config.yaml
num_key_value_heads: 9
intermediate_size: 2304
norm_place: "pre"
norm_eps: 1e-05
positions: "alibi"
attn_scale: 0.125
bias: "qkv"
tie_word_embeddings: true
init_std_o: 0.00683
lr_mult_o: 4.0
warmup_steps: 200
final_lr_fraction: 0.1
batch_tokens: 131072
max_seq_len: 512
Each number is 128 + 24 x the weight over its row's rms, rounded and kept within 0 to 255. Layers, rows and columns count from 0. Numbers have three digits each. The size before them is the row's rms in percent of the matrix's.

# layer 2 MLP down, 576x2304, rms 0.133, rows 217-361, columns 1824-1919
096:147118092147116117068151139113149124126148117122143114136099111145121113129144134159098127095159164152086146122126146160115101139138140096161120177111161093166128105176144095088130106149103148141131188074139160116140068138153127136125113103155138166108126118121141087113129117145099139132
099:101096171161115117121140118165092119181108149119121129115123160167152116163150118122136133127182103158114096142165195081098113113147121115139086116131177111124131135106128092120140138145108111124060100095168108149171114160146145110155123117124204120097114151111144144129115138111138116141
101:141138106116127140118111121110092087119165161165130138120125119143134123118112111133119169136150117160163199142150112119132089132203148132134135093138114158091124158159182097139122097112114093155123147177103139126127148098156156130157126100121152142130056172091097122158092083131104138118
100:162111168161142156143144117128112098158126144073112148133146159110139165162141106088134133101129133089135136098117134094109148113091110117157163155143114099149145099143143111131102114164102139179071133119115131120150170096154142129108113154134132111109123117110147090103142125144112098137
105:118129169140156118160128069139154105123132138100140119114098081109159145125143135136092126114104138134127130124149134125132170076148119147186124105112150130153148128121103137160136128112113103058168114110114125167094142142155129157159089195135103154119117109117120114143122150130102104126
096:131119098185147110117118119162119136104075152101074124170144111118153125109109118100133076133107168157155075100121133103119162117141102130109096142124108109154137125141095120130123169146125140137147139114113108114179116133089121166113144145118137137157134098151096116102135128175133168131
098:125150080125136129161127170067092090095132097127100135136141100124127130111121098118167142131131118106108137161124139130130120131127136083143090119115101160126179156147121104079148137090119159138145142114166146133146143149149119122106144101165114116126101140084140091137109111135114113134
101:139121148127136116120100107140125081115117103097089124138146141151116127140118113134112104130092184124114110117093146104150144185124113139138105114134123124148155116116142130096141108128099105125092117142147133130116127143191142186158119130144125144139097094096127053136149190113150147118
098:128106099157090142115151074153138128155134115130126100112159149116110103152144131091132147131132141154162108171146128120126168114100120133133106120116145104122139123137137108124104134142144137145131167108099173147142139120112121157131118134122122137206140138101154144147138118119146159114
101:106165148141123118118146121149149160095065159128146143127119126096149098111155131150125112099122148112153114166111145131075140140178122121094083098162161121161127134175146108098127088119104100151130148094111139124119078088168157190144118106182104163123137092120103156120101151145110080115
097:128102104162158122111117123147143115121104132132109107115120138113159103143102106146166136175156086108096101140117154159116151096117142175169119143138116114145122120122068142125146134158148087135137118154155150149104157099128119101147131123139160166117128150116150167123138110130167165142
104:137096089155089136119115141166077132109134146137120126150122173143146150140127122142065119112131147112108138131151133127135140121112124115124162157101116137139136143134110125082155141100145067134143179153116157144113135113147166144107120167154148125143168143136161149108132101135150088108
099:133120105095122125149128129153130117098145114104126119123150142144138140159107099096140161119140167135161142136117110120142101138125103126127141192097115121125139181098177080114102134120118139129075136179109155137083146117112091177115092119176141165136202138148078107130090105106128129136
093:137130117117119123126120113115117151102137156167142144125092132155130135100161067118166124144109077137120080136132154117114115110136135076135127099108125148118154118128116110180138113164093130114129143159105146133128129115129130118141143128157149096134117136115103115120124103122114131126
097:085179120109088101146081142121096110112098096102169128134120170119135162123167196114113136138173139129159176134092083115120121122077144111119105151122097116077122132119102133104078096129173123057155131096159131158127111137118143129148119148107136136112134154113083132145122127128161109126
099:182167148125151107130099130144105135203126110115110144126142109110132165096158149117149143087108113105156103130111098108153181111105120141123133114172136140126116128124091176083110140155124159156149104160121148159127148145120158162118100122128117116165112145115106090138142131133136116128
101:130141075155175092158108171111168140149120162104081101131146132111112167129122144119137149132102133153113114131137154132117148125096084105106084091157107165094105110113094140119135114143116117062118121126114132168118123142126130095148139154112101110119090149147080149129164107116118114104
101:137149163180095082140144146135090109134133081135118102073107108139101121113137101106141142141102140149138162132105138140197159119129136126121125144128140143144124137123098097148200131129149107166131096089131100117198135143114123106107136101148134119118188153126125157124104097148075159120
102:117119158134131149139071095164098077133120121103137146148132178129096112103133114139146139108108159116147120147096144099121118144145153129125135130108136110157132145130163139131149139123112148110141163114127144145121154093106172141142121135124106141116087098160163132137100124166122118132
102:141164137137101132117147116122127139126135124130119127099113137104120133080113169106067110133156095114127150105121129123146076125133137152130159137122115129099133121156077133146122139113142104174143107112108115084075054155129126146126150155098134125123160155160105076122129147134144108127
100:136117098092092105114150126150102165138113132141088090130110129160130104122080159170124143155113115144136117132124104136128174140080080142109121092139123123074139127103163154156151155201136148126135129111127153145085140127108133140161105093147176136106128127135140092130110112121135144115
099:110162198146135081123159125102140128153146127080152115146113102077137147104120167105120138121111198177121057116124120094108129104154175142149126095121111142077111160155107111140125126089155107140133143114086112098092158146109098149129116162090115158122107111177128127132141161130132112105
100:123115125145177141145106105124077106159184140154121117089136115122125105115125146098129124128140166181142135139137120166134145113121130148106078140108118129146093132116176139160143152162152079156119126190128130130147171129097121162105134126147146125067144137121094116109118166106106110140
099:119176142155084130108138117108119091141130117109194151130096105183125110146125121177121172144151110126174132084179142138107113124131102122138096159143176107129220119116131129168142142125156146127094118122139082098127167106131134135141108124121154131092134123132102098152148134100105102141
099:140145084164127127135138121129096101108101181150157127092119152109137172136091217147118099099107106124172150137115143090112138184135128174142082134067113178145111146085117089131093150184145150106158121081140146162156117131141150131094101155081133131081120137099132157136119148113140134103
100:131120133160144095158137126120083158104126188126127159090096128115112118117099136186093116164164114101109153124105161124075104153129108155118126097122140139166091114130144135114080143119091152110113095073172150098072093139138127116173144090084155052126123129143096160153136124165139128150
101:155081092140118149139111106149056155104129113160143129174127158125124086137149134105134092142119150113150138103104155113168125097114112160107110145086136091170118131146137117113160140117158154134146116184128138150126166137123093105129116140136093085122150131107130119151126107114144146180
101:100123092091126154127083136108131111101148116152120144138135163118159122158132079126121118077136149134081091108150138125139193131169140114105101124134168122167131127143089137153113113129130126096171165128108167102115101112128100111124165109132131088161141128131126107110129098120121161137
098:143124077072108057099108138106128116036115118133114153079110117163092130112138091188129101127096099086137134139159161138104131111119143126108123132137130119102163115123108143126078137134156123098118129178139110176124146141125181160084133132114114169120124130147165111108088104143057146181
101:094064130138082116126122091122151149107140170136145083091196200154131144100061126114157131130110133143157104168131137141134150177146132102135108144153131154076162149156180147124140139143128115115043143130080096169167090108119170126117141120135165114096144117145136112117109074135126160117
107:105139140107165108130163137144128143132119111130143102135087128123148136138129134113141118118135138144102087123123150098108133137094138143122122136138140115087136120153095129143159135084147125120136102124097166132172116123104108138154162114137128165114112164146140105154133187129141145096
096:122126169120136139111120136107136101142126123139157151097152148137132108146151119125097106112096101167130058099116189131138160121159137123137125086105118084151109137136124093142122088115108143138155176128166156162165090120152122133122128156137164145140132124156108084097148150113133169115
099:158156139163150140134117152184115149119119153151100090127122122097140086114142094159142171119135137136149155092132170102169125075137124146163147086091152156141109138156115171178173099121126103119184139124096181150130081104133107107089125148086130121152119129118140104152085105125116128125
102:144104142131157136131113113098124142164171148114142130135128113118117088103150172135140096121116128138103154152046111134153115101129139094104088106149096126146159144156185127119080167118142138162110145100101099070134145137116133133120146127097113124171103130111200159101125163140159131102
101:113197137101118125098125173099126114114120097135120115098113109154116108166123125140115131139131105145127142122110122115108184150137112124120095111165130143128141123141076118148126127132111133086090153082124152115120114131082097138152163147120061102150123105108124069129106141146086136100
102:091141161115151130169127097087191133142151106099134121109165078118131108142113123115121122111146135147119131151157139121146109115170136135088106124139124131092142135104122188119121135155118126164139154115094139107106126147149083157138101118125169134155091105056180145136126137116125118152
100:121076117117102134132129164141123178097090086160075146118123136124113152148126173158126153118139097114118165124164164124155173143118122121106092124112145130125141130141098119150100111118137089155148110158122117131147154123104122098086123097135150117140127144100134131130101140162187059118
103:121132077155123089085152133157127136077105168152102114175160121123112089123152149127140161150080152151135141114134149130138107108126117158134085127075156151160162152153131142139143132097103151094123186145135157121101117130137151191129106139122129115202114136126149161128104129123144156118
102:149128098115086132110122137095126144118107089130159145130101100155130156143121119142129118113168132132129129155073138131130128129172127153131120124148119135104151144107095122137115137149142109141172106105167137163132160155151132088092101102078107104146148164100137180158201140166130136093
093:106137125139134147131129124145176132139136118098159111099099115175129115141132136121155084128143158129127120059129118143130132128146198106159166107143104124114165167145111122106106162138138078089120136139097092121146096166185092138103150124104082152124140133124129126163100168119121110140
102:115120185147155097140104114138178101146124144147112090183117155136131135128110130148102144122121175116129170105128121098155081163130100125122145143165103117102134104128114129126125091142150109168189126167131083153122120194130138134172152137169108120149123108101088077096141106128107132153
100:126129109069143133127122119136097114119145146070159158116120108142134133146091118117139117092124131151113115127122115123101141150141161128147128093149108150122124132114179114120136100105141138092081131135082069133099141087111099109118128113125125119106100134109104098143121116088140129149
098:145112118134090125144115123111117161093196132104148117124142144162137165136112147108119109162101136122092130143115118148138100132124134104136135107158146115142113171128103123144127150145125121129148129137129169127136112104120147122118094120099102114133124116156125106165127132137172123115
099:167134138087145206108121126080138089186182171117097115171110152121160150125098106094157113131113105154151124108124103115107100134130136122161131171111131133090130107157170122158160125142102143140163171122080112085135096102147126107083114091164118138132098172116095128151155169114142149144
101:122162097120130141132172115130136145127154132135156159118163037131145110120126162135157100121127117094200086126154104121106125122105156119153105125080107093167131114110107142094150107144133103130148113115126104168087115087128112147121106184138174120147124117161159135134146123099106111103
097:154122118107140108175123101141069082158103152130118078091087199141141097102163163097127106114120146106137069139094112112127100118123156158119113141162118136144133100115159131104123099130165179092108147130139150103129147150091131120154141138155092132136170146178142088122143135133125126097
098:125099182121135183171143057180142153117085123142132141147096139136124140157144103141157118158161151119107096089112164104098119115133123110160130128116135158138106160096129166144172097138163101128170112130139161113130124147154140141124154154169075142142159142102111163094082147121116104120
098:122111094088130139162127133139112130115121108104153172124103130156131103143103118117153093115135088126147130124116139138101120087154130118156163125112166144107165124121130148135119165162127118147044089160135100133153116145143113126118148131103172132084116140111151135163080076107157132151
099:104114133124102127140163136158129147121170102126120104133154093135099137125119101129147108175108149114100126148112116162086162124109160139131117145126094142128092142143133127088115108126146150140054187111137136102121161129105120141150107174135134111135107095069160107120153128173140091122
096:144140110114159088165114119110125125116093109119129132085130111116133085125144112149145145138080127104125176118122114080119149140126152134156131135140175123149137111135120135116140119077140055088054107117087086170109150092150151111144138152174202101095108145136112124119102071120125113166
099:136094091111132133143107164141173117102162127121083102152161156134087211096150144068145115141120206165129087116126130123120112106136146116127155115125119133111126128154162150119090107125097153115097107165126115149176134147143176131134123150147122134106122109138171100082132143113152121161
107:104123146136131114107089139128150106123121116086108145120181098121091153071150164102113145134108161111125133108110106139098139085233121107131156125112144124088114127161134102133110138142166098129163162109161127115136108122141090102105105143138164141143148142110139156116139107144119185121
100:122099131122186142122152148136125138173132118111108141145165139115141129111131126144114130089140144128151123136117114128101118169131182117153124155135134164135089119117139112133152122101136133092093110133123086103158161126127150150076175122156137106162159078176112120130158185149115140137
098:117136105173129123109140142153138048108094141143154141127140130071176116143162158161108147149150139104120109091158058094154110137117149125136175136121128148090104142115099092098139093163171091123190130082117089140139066092132142144096127122093112142103074142135127172130140119076129150112
099:155128143162162130094120136135159111127098160159118144147164122102072109124160125168108085087109152151129153084089099109150109134122078115118115105136072113122143115147109128146150147167106150172170145182149144150139126156119108172155139148134111105092098145145158127120159142141113138111
098:112152154155085158125135134143139131091095115098121187140117122117118113140143124095139155116131146161140097116129132089091084095117099117156088159133124134134144137143076145111135079120112147159188151148126150113116129133114136140149123184132122147114142122146128122133114100139134133155
098:123117169096135142155144115132175142155150122121125159171146154186184126108150136166094111101143155132106141146121122133165107155128120113081160167140110099096120152094084105117129137153096119104188127146103133137137165182048144155133124119134136152157142124148111127124152129148092117184
115:108153129121105128109089136127119161108109136098086125138131133134140170104130103153138082110129127155129123173124153045129109157117124143124098129094130168174141110164158136108152116144145141099146152157114122127142123119144125083155146133127154088100088155140101129150104104125118139150
099:088127171145158150116115115181163126101110147143105141090126120129111144107151104139105113128120082162198155158136109132139099131148151145141145157139115157136121135162155116101171118095141134078107122147119133125124123144171051157123112118163159150106123087125045088114148152155134135123
104:148143108125117112112144101152136147142121156100118121147118141143126124126132141134137125129156146134116120111169137105110131121127101138143120100146110134134107135151162120136110093127094126137053105175129102101133147120077155101140102134121108145123152084163150091162094108113116152134
098:135128100138174117160143145118122183103099107108139128143125083115123135131153129143136193113173104162159102099099135129116171131123119116133125135169139120125123130114160112095083104180144152158090155136133127144133139142129126146144163152124140109093134101153106106128133137115147120134
100:160123084156151111173150126098135120157126105112150132105130116091147112150123125136109100130111112149145120139146129107094133140113083158147104147112154152181132095127160143140139093137132163143170145130156097123160099162138177137093158122118122162106134153150110149131139111152113080119
096:139121062158106124111147125088136093082101132198108105107124133165149130124139117150079130149153144113112112145098139118107125152123125173107145155117101136169119156118103169148136105112123141086156118181128158189160100145121162153101141118122163112101149178170113144136130080133132105183
101:126130150115133123081128090118171110134148146148102139145126138138122131133146174114128109143137123186094158130117135153146157103139161121117142138133100098176137156140089130120109154114108166101104183077135120134103134193140098121152136111142104099171146161102098152106107118077121119153
100:099122088130147087128137133140069123147137118155124118153137122096101130092146142165125120097118155143168144157158140157099084084108157127141124124178120123115125119103126114147137112162145125131182145124107110110125080125134131157113079127113139148127136073160107119084114103151124139149
105:115142131086080117161084128134126125070100118129166129105159124132100125122091162118145141170106125128137156104160157140138135113153158131155128108078140140127137105168127115151103084082121104134127095135150151145144132067132115153123153125123066126194115112141056145133124133132103108116
100:108116138115078143144161134148133172137160163128136168156147155143132142140170108084126124134095115123114166090161150128098166142131110107134158130121111148072165095136118135093093161092158117146182138157152138154143129124136180107139143122140142117139152121097151146111164107145145106128
097:117129172127173135122138154074148127107149166145120153144094120086123155135127123129098115085158152130132144122088143123151166133136081166124146157127141145145092133108111156117120106107143124131136163098128134160137130099143093136116124140157099172068135104168118146176140100195145133134
103:096111138140136129149121117126109129111145171127131149113125138142117134125154135110125142064143179140156069151105147103116082153091190063145138146185148130107111109129136121137133148126145144135129166148117128110138090117101141164093114132167071116124141127107123140091093125155109152081
098:145166121147116135148129122133095149149157156128117161173137097103108107119157123100123138126128155086126124129178092169126141088108102141080102125095121134148134138117111124096165122106140120134118139107143136141130149107086076087109149139119073101139177141169149086147162145073125121166
095:156142114172120136095129126146083174152092141086144090128137120155117077134126122151124111118151112108102162162138123099111101149136147154105108140107094093079147163126146115141165139105130122152119139149150166121121110138092111117163144135122120140145163110142163156140133127135153149116
102:083092111113142113137109144141116143158112141129086106134099165145131150081110070135093136129143118110129093170138138129128127123118120085134130163105170130104138161129139137059091101119119114118061121130126136193152141087114139051134098148146117081136107098123118121183132084110108093114
104:101128139147092099143130119149126137109130163142113085094177111141105124102124140090144127196087098090115096128115088143140162119146124192120144095156119097122120143105141104112115106189110144123091154107096121145156092106118098122111141119146144137139139104102159140135152125126125106117
097:136128144118142150134105136125068100065147145110146146155099069108132127064107124158108138148182156108165141142130157151152116140149118136163136147144137165179171130131125122089127116130111099085172088105118140130144135118143137134108094093114130139131090127097122083149038135125169151160
100:144143122117143113101129164152155075137141101132138130111133111087114127130107135104129138148130127093094111123126141101170126149168123149137089147101125148166102115155116147090150136144137104108088130126130179104123134131112184139097151116124164157167115139179143128139124145128148084141
099:159098192116161139146099108133170096157107138133123153142144083132176158112141118185107134132088113144088112138143082135128168082149144109156149125168113139149117160114095100120137092203121139130101108121123117145149171122120115149104107127156104127155119138135142191162166171120111126144
098:127130117180148130157095171125072143158131149136176147118119101120139126089090122150143133136120079105168122114144135130138122130098112108095138131101139089093124098104130123113094133103103149118145115102135147090134132099123151106140099125140111166120116134092132121135115134146124088140
099:129143111195115111152132112121135170143100126074098088120131132157082113137161092113159119098127075114134099142143109138102095128147133152125090140154120093125145101155148108169158140117111118112134123163123127143108139090113103130147130115134111143151092111130073159109157097133154146151
104:147117061113142121098117087120055095116103125172116148165116130140125169175121109135108137138120150087174155086115135145105129173113107140123102094064166146166108121119116076125163093119127139130171117124136113168139125119125102112132154150156107127175112153107090209135149109146100105118
103:129113150109159105124106121137160150145141110144107136107142088172114088144137130154162189112101116150118113127104114098138100124118116097103148159188133131129103149129146102120099069121134169090137187093149143132108100151155140132106117120114082108129112148117138124102107092127130139141
102:152103144141099147088133153089104091143140083119176130131172122116087120130129090100159153125118146121155127155132140128127141131127139136128096092135093150130124147111166118086169097145102112110143116127131106159129136084138122106160171117112132164088126139129086126133112130087148095132
099:091158123088115175133158124110137148152098144147101123147134128099112131129145155130110131113141105116158147127106143136107107133083138130130093126142129111096098122150176118147167140152094145190082169160136090143197133142175119150138131074072129136149161141133097142153116091131095131132
101:134154174115094116170125121133083139125142088087119146101167104146113145107140174111147135109092144111131105125144131137119088115085151186167088114155112123137123110110114108135138113125145109083105138138164137139115141114133147143097123147164094171159178145110137087126133156121119112100
100:107131129186169142132126100131083160109134121159153130125094117103172105126083166134120102106093067151197143112099114090168141109159135152125123119118146166131116098158105137111157097126115140141136121108137114097131136105139107145108130098128125127119188162140134139085123142110098095130
102:139158138126112144126117162198152125162111160093092121127135168093120150112157128132162139104110107120136125124127106113131156107116153139136111117070129147136133144141115123131108107117098139097157137152095117094182123156137120141085103149106111121153148134139072101167107141137119154103
097:142110108151154137120119143147111112131178184135139145129120122127099099128114137125110156140118118118119094091122095144143127143146155136091163126141113102132089094133111133121126146075162158155154109109121155101134109161130134160112092110109123080164103138119153124156110151148158105145
100:123102134116155143162113112112147181143137153136171148107118152125085116150125179136145155106167147142090150130107133147129180132159121139119153145104104084095129127095133125088084139107068105151103148137163144168133159141112113114124161110111112159121103115163115141127113133132088130174
098:118085139117101137087103125143092130146164170161127136151126123151162165144081147100108126130114126129141134105147089116168144133132060127138121112093124118135147168152119115168094136149193137137166092120096091118115148065136134171146128166122133123111120140126143130165142179139131127081
097:150176105120137127171126146120142147107142122113116123107113164119126177101148118126120119138140099171126095137107153115138160152129120172110140154104103118128150136111136141162145184082169130155117078106144100133083129119115120111124130149096068159072105156159133130136140145156135150070
098:101139157057168136127128118105149122124100142165149103140106160153159176143067106101136145157137148147131124124142146131135109135141121142115143115133102137118121150159107098124145120114100113162135148091159149141120118115100173126165136108121174136153147115151092116089149100133131110141
103:122139149167105084120141127110107126163155131109152133139144132158133117099127166120083076130139133122130136111165097105150114121164109152160126107131117124146115103096119139153140094113143148143178143152129102161129124126162114139098105110184128123156153137159122148123137115155118124116
099:155101150089128144152117134170148097124095138127119130111143134109141111148109124172174149142141180150088155164106125149149124140144133105088123115104089135130134087131107092078132122127095150087088109122162142124077126136133150153168147102123149120091121099094187180122140139123118157133
098:105166070098170139133170166130088122132162116138132120089129105110136124136122152107119095136139091157135115132118147192135096166130116096122140102081160101177123128120118101084097124119137130137151136089103154123152142116139140120137145159125120101156105127134127152120122107125132115124
096:104119075157152077129098117108145117096145156090138132122145094086090134137155095156129148139146128165144114134074156132100110117145121171122084111116143161155128103154125154104157160110144134142134174120136101133124102166137118138153149097127085125113160132130108086133142140097159119077
098:093131105152116125148143155152141120139125153126160111100163142107112107135145112168150127160101132140105140114118119146110116128130140124131125130154120093084135117113098093111123158091185139130130125127119102125128142122143096131131106128094102140186106144126171147133155143135136142114
096:170061130093117167099116123117111105104122131109129158126122084076152162142149089120124125141130124152142152139111146128136126177092126108135113128135149150065089101161118122133154109157094165129113152100136156096139162119108154103165085116162121147134136127145143126100104118119134106156
099:136141127139090179109136109136165166124156138191157124141089148129144147144129125122154126110128151122162114115157131137140143127148156128100170100143141103094176111103153156165085095098115125101202131129113149152180088094134152156109106098156093192129127125124169099101132167135081098126
096:129089142099114157101123138124158202116112110194157133128141124129168099121124116163088130131142093138101080141144102132146121114159123143131138085079085138132131118135141125094154113103109104141109146123107110157061140162162166102129094102156150122142094108075139142103107154141123149100
100:133125096139119076104138163163146140110159113119163156135116121102136183126108115097123130112124085149135147139130180112123132097116126105095103090138124108101131165099136112135114131109132137107113148119146150158164103154140146128152140141177155124145079115122140141139160138137136144092
099:094141130118139136150132131130142113167142078116168181060131092122156132120137167117139077147124074133149130122151081169158097108143115115148144122141156125130113070141131127113122118137147144091185136158145126122146113135101085116099138123124103120148112107093116097138106184107149156157
098:130110151177146141139139119114098131164123184077141160102107143127154095161124128129140141149141098120112183133126112086110128149146107089110144105093135139132141117115149099119139136095098108112133137159185112137151133165132158172117120083112149151116082149108124171146132151132105140158
102:071153082136129119133138129131130128118160159147120109109099115183188120130142129066137131129153198132115088121105145132083152118141133109154135126129119126097148114119121117172112088107121162114149170111095130118119084124127150190102127116115101090139130146120138120122139134118110115104
100:112116172107138122146098139120153114094089142117134100137108103130128132111091190111114131106154145119122104120170144105166149141136136099113105097184094129095143108116096127126146138109141153154101130136114158127126139097124176123112133158134133105144162151154165088127119159123149135144
105:111084129114170141162170132132144154083165149140108127135144152101144125134124123100122148105121111116086106126160152097113117132150126092125132143151114138142126121131147120186126171133119111155084088161097155121073103141174113126103117153152140221118130132159135106078106142118150127105
097:175167125128168110154125162050118139153153115090139099107135112118090140145132093140133115129133137123164075107173185154179138147116137121107105113115110092119107156131084128085097132171143131082138086122088141156161168112132135143118119173165181156133162123092071093142089144130134125071
103:160170110142076144161124171150144131152149140108092173121139142143126122143132124147147127172094122078157153142130138166145124144096122080154093146085160105155139143168110152128131155187117099130118114130099182155105115136173122134152105127107155175129188144136150122127108096173141118117
098:102096125138139159105140132112105133138123086146131134143165110133145116111131149141115121174073089164095151124159126152088114143089164133145136096132110137144134135121160148177132159158127132149130119098129152151115100165124097103093163125086135159106106124078109125149152088190122150134
097:112116150180157112141149131094155149190122110126103135092144114148110174148160108113159133101132136138122159119132150125105114117163146126115139114172146149117153132127093120123077122098116122143123128135106137099143157122130158139145118095082126130125130125148137131131109123118124096089
104:124143180087109136185156131120110128165117113149153109104137121108092140126169109136094109155113125147136155101122114139131129097179134109106098130155119086104160101112134162117087153124153118163189089131155110137139132118151122101141117161086138141090176128159144130162124113111126088092
097:139111147104177133137112101125148152146093144156112112116126148134113103117166148149091092172125126130132115124128122168108078140135151144153133155122138129136148087134119136151104164147154151116138123131169107135109126134136145123140162118122133137151097122130120148105115124159167126164
102:128123109140178112105112115139130141099136113149097143165132137119116122129121115126102146144125113110143138132146156174089108115117116078124153109145138134136134135111122182110115127143099152187158135114129149112130120111114122118146129117145117120133117145165075126120166110113101130111
101:151120160154130154101133126111156102133136129134147111161164152114165109127111127117123145140126098167077091113162153154145132154125122193125124103101137123172157112169102165163118132130103130149112075120158119132076098150117136136109143123125109162143131135128116110195131111130143191082
101:120103125126142148116105112134110106122081130140117143178167132126114111149088114103113137145149106087130110156094126113078162149152106115160143131163129103124128132079153132133139182148113104153125110148095111121143136149109152154152130115100144143136129122163136122183109126084159140152
101:149128143125137121091122091138146134141115121149175154116140141143133111099117127086159136112152123135167151126131130132154176119087148134149169077170131106158105129093117147165147107166132156139068148173125114132161152080140108146114111115135141115115136091132097156130156148144120104136
097:132130115110120130166120148132086143077132138087115120128123158156123087082093106126110080120117160139143132139135136170149131143117139107145129116152150110184099109106155141145152125115144135159154125119132135115099114151135063105103155139109131094119078094139089099123106116125096144123
103:182138126106111142110144114160130121132138155117129070178158171126111137120130126138130101102109142108134126103121134106138105133093144132112132133115134128070160130134190094111159138113106166160146101139141085105157134151099146089117142128150146151148146152124167163106149146127112173169
098:125098081181141112122162157158139097127168104098116153153112151107148125115165139118106157157140186111098143152168122116162131135141111128114154126140135141147114132138125137140125146099156128147167130142142135128148110151125160100140120186143144084111132148093094109136126119097126089161
098:144101127115110086143137154192076153116153110155131142140182147172160125143124081125160108108110142136085130145148155096139109114127138121106173132121136125096103168141113130142156122134109123127168119134147136137152167180187122152135098094121158106125103162138122084103154134104157103133
100:113107131138113114141153133113118134154177092111111142112108099137080107141127147126095138118170159142128142131129088128130126141171136154126136115107090092164164136146110155124126130144177140139170136153131137103117130124078157096141144097102110151135110130144105149079140139074132127114
099:156108113161116112140144127112146132138114120132103080128106129154126157113124086138118182100117125144172133139143094113115149124141160139143123135097115111148152140159105143170142129153084124129172135110150146096128073121156120144144117115179104123124107130130164118101100119094157156152
095:110157150117126137135108150145121119184154115115143161154092115131152117131145112113091118144147119146101118144084118137069154138093130128115127102116139140073148097190094137128145138166152134147128112123127164126116119133130139134110089150079147120111131108126115196109115146119152123171
098:151117117138153172117124121107053164097129131124097153111155138152145149134164133122121157176100136131148134125124114135143108123159115116122121177139116152166071151127131093158147157119160108103116171089116128114149149124153122149151086116150108106137173173130118177127106141140086078111
098:127119138071133130157104124132121144103081101136085101138112111109139193151135164161100135154121121147136147118112124118146157131096083183142129159187140115158131115133074134104138105134128098124100170123124108106151142105134123109140135131176115172099157094129101140165153152127170147143
101:140120113149111133111105119129088192131123154155121132160141153129110190133136150131075130125123083077165144150121164140101142148149136119112147107150124139143100138135124109141117138157139119106137163128117095124191122097104118106112112136126100086121122130135155089123063083187183108140
102:149129117167127131125128118090128121111146152165081104115108149153149123134134116180124144121111112141113128151156113142114139150177107141169124127124131114143139115144143102101131116117094126128165143106144149126101101147120111112129134130141122153158101127128136096087153105144140170106
099:108134105107095135126114129161112143157124146094138115129121090131144138114130141153138117112121121114094116093149108126139141137147144116178113170102125102104132133132090146110112122122148134199159089122108167138086133073174149113122126140111101113129139097095068124103124156139116121164
103:142093141151125171123110081111103141169106103073143160149135099141111121103127081137154121092133155137112140155111133146138125130120120149155144174141131144136078118110150117115139108123143134150156150088113087101147118115123146098147168131124080128129141108071104101127144126141125117134
100:146180079137119146138141149126139126101121129123138131149126177100122086130058152134152163101159122109116146154146114109172137121104167138122103103052115132117095114133094092179129164131163116124118124146150151174196138112140153096135165109140218140134081146118110142116092091134081077118
099:149127089153129147132118124086089149111123138134128125113121110106120102119110122128113110128140140146093075155132154118155121110125071132141089086150107098113106158106134190124151157177105140092185144145111123119115098147147112125096120132152097177132132123112126133116152137152162104155
100:098108085125138161103107106150120126112152146157123144086141083103136109164166153151075147111122168124181151133121140072104118141146136111129103099106148110067176095124106053128110123121146097152107135112133100140117161079134109148114123125089144105145145104121109121110125105134134125120
095:122116098148126099151111128111102113177160083103131132165183120119156093111122113140130101166145136123131189139156134159102077172138137138135094084158141157143110104162106143142113107109146126171122142126183167130080138121121125132136114109163102094146127158130135148134186156140162101130
100:148144129147158182121127123138137057143122141134106121116084103126117150118099148126172115109159121109114074128171107169139133156105139163114177144152142139099121112108129133161127135150124150117066110119120117119119171090129130093204112148158132125142139113135137141142122165072163107114
098:116155057123130150118117121107122138103120155091130129157112154139133096091143073113125109178147109151101144138088145142146171115115129131142143157134139122095103185113134107141099146158155147131068161107139079136120185117183134150138109119133145114157091071125118123097149153158119112144
101:166130114139159142126112126127074106143149155118128116154101147105112137133095108160117135126113120133125103124105124150172112126121157091136119130145101133169104116089123127131107107115154153110138142080112116129120120121146137155120117119112116111151141105093086121146167154123110138106
108:113160149143116112115115158112150139158105115124173064105133113086146128121127102102122137129104083148120081097139147143143103151123133122135100135169123114109102127109163115118109181120164107105084183155115100154114105121190139127124152122158092137114088123113146137130120134145129176130
101:085132153142082089120129148141190136110124114133094111131095140127131109125109099142115127183141132087134120167148145159117155169142118131111184125149099117136132177140114107157146160106118154165143152132100160101149101150130086118113101120134181169091105108134156174166118159122124165078
100:132138143113124125134142115116103143120131128095171081069105105096137141150162106150154105142147134117116098120106083111087150126134125121172121166173115131152095135133120130110161154158166153151152148097138137111132117130121098100116146144157149122092142146116078088121082107138130137138
100:142139118092144124149153155150135193136099102078160091140064115122113124104108092106127106133170124115143141095164097147136105118145140139149173162115129159140110122102095137104143109141138116081135152148109121106101135132130160118127128129150094151124154140149161124118132087186142132131
102:153141133102071109123144159139163123126141123174088119122136153171113158119126118137179116116127159130131079167112157081150122103173093150122160129132148109096101136120125144189158114121114105113107168127121138101140131144123116134111094130125097111108116155105140122141109151143119102101
098:120133131116086064128122112104108141121123122096070149148124097120127101148132087121146122126132100133089139115102159135058126137127150125141153147123169148100149120126130130161146121131119179083071145099143133074106123180153098143137116105105033142128092128121116084129151180138137168164
100:154097152131142140121106168163090102132133121150111091147181103120146131162138125126163127165142088109118118093148109142139113139092135114110117151127116153148111139128080120132109168114134186137123118168120128109109124148142119106118121121122147127100132121179158147129120147139105096099
096:161113168167123097087092131138136128147114100126112110164158126162109153125116158109117137059133121096150108141124159111162120136140125119155102139099121148126119090130162127133118112121112135119043116146189140126133120103128122091175117085135113122140150142147175094157128109123121125120
099:166132114141139103103139108127149098169095142121107147172112117127123142137155088132132158155156163105103079110115113102140169151102101130137133157134128124175149122086143154134114114136086149127135101110147090107181138151149139141107146137091119158089130131125100131117094166127152110111
103:139138155136119131142154133106143108130128104099122125094111062084133127137101109159130128105161076117119096094107166138130107148125148132104157093111145135101137112113134130094112094113129105124182129160105122181094108139112138142136131079151100134113108114112087123145128089123094120108
097:060130117128147145163142133148123124134118111128135118123118133148167135157114152165153118104085110105131170123120116134152148137102110166138155130163167098104130129132086143109116117118143103136145158130096152169162144141151145127127153154116160158153171142155153109136125090130109130105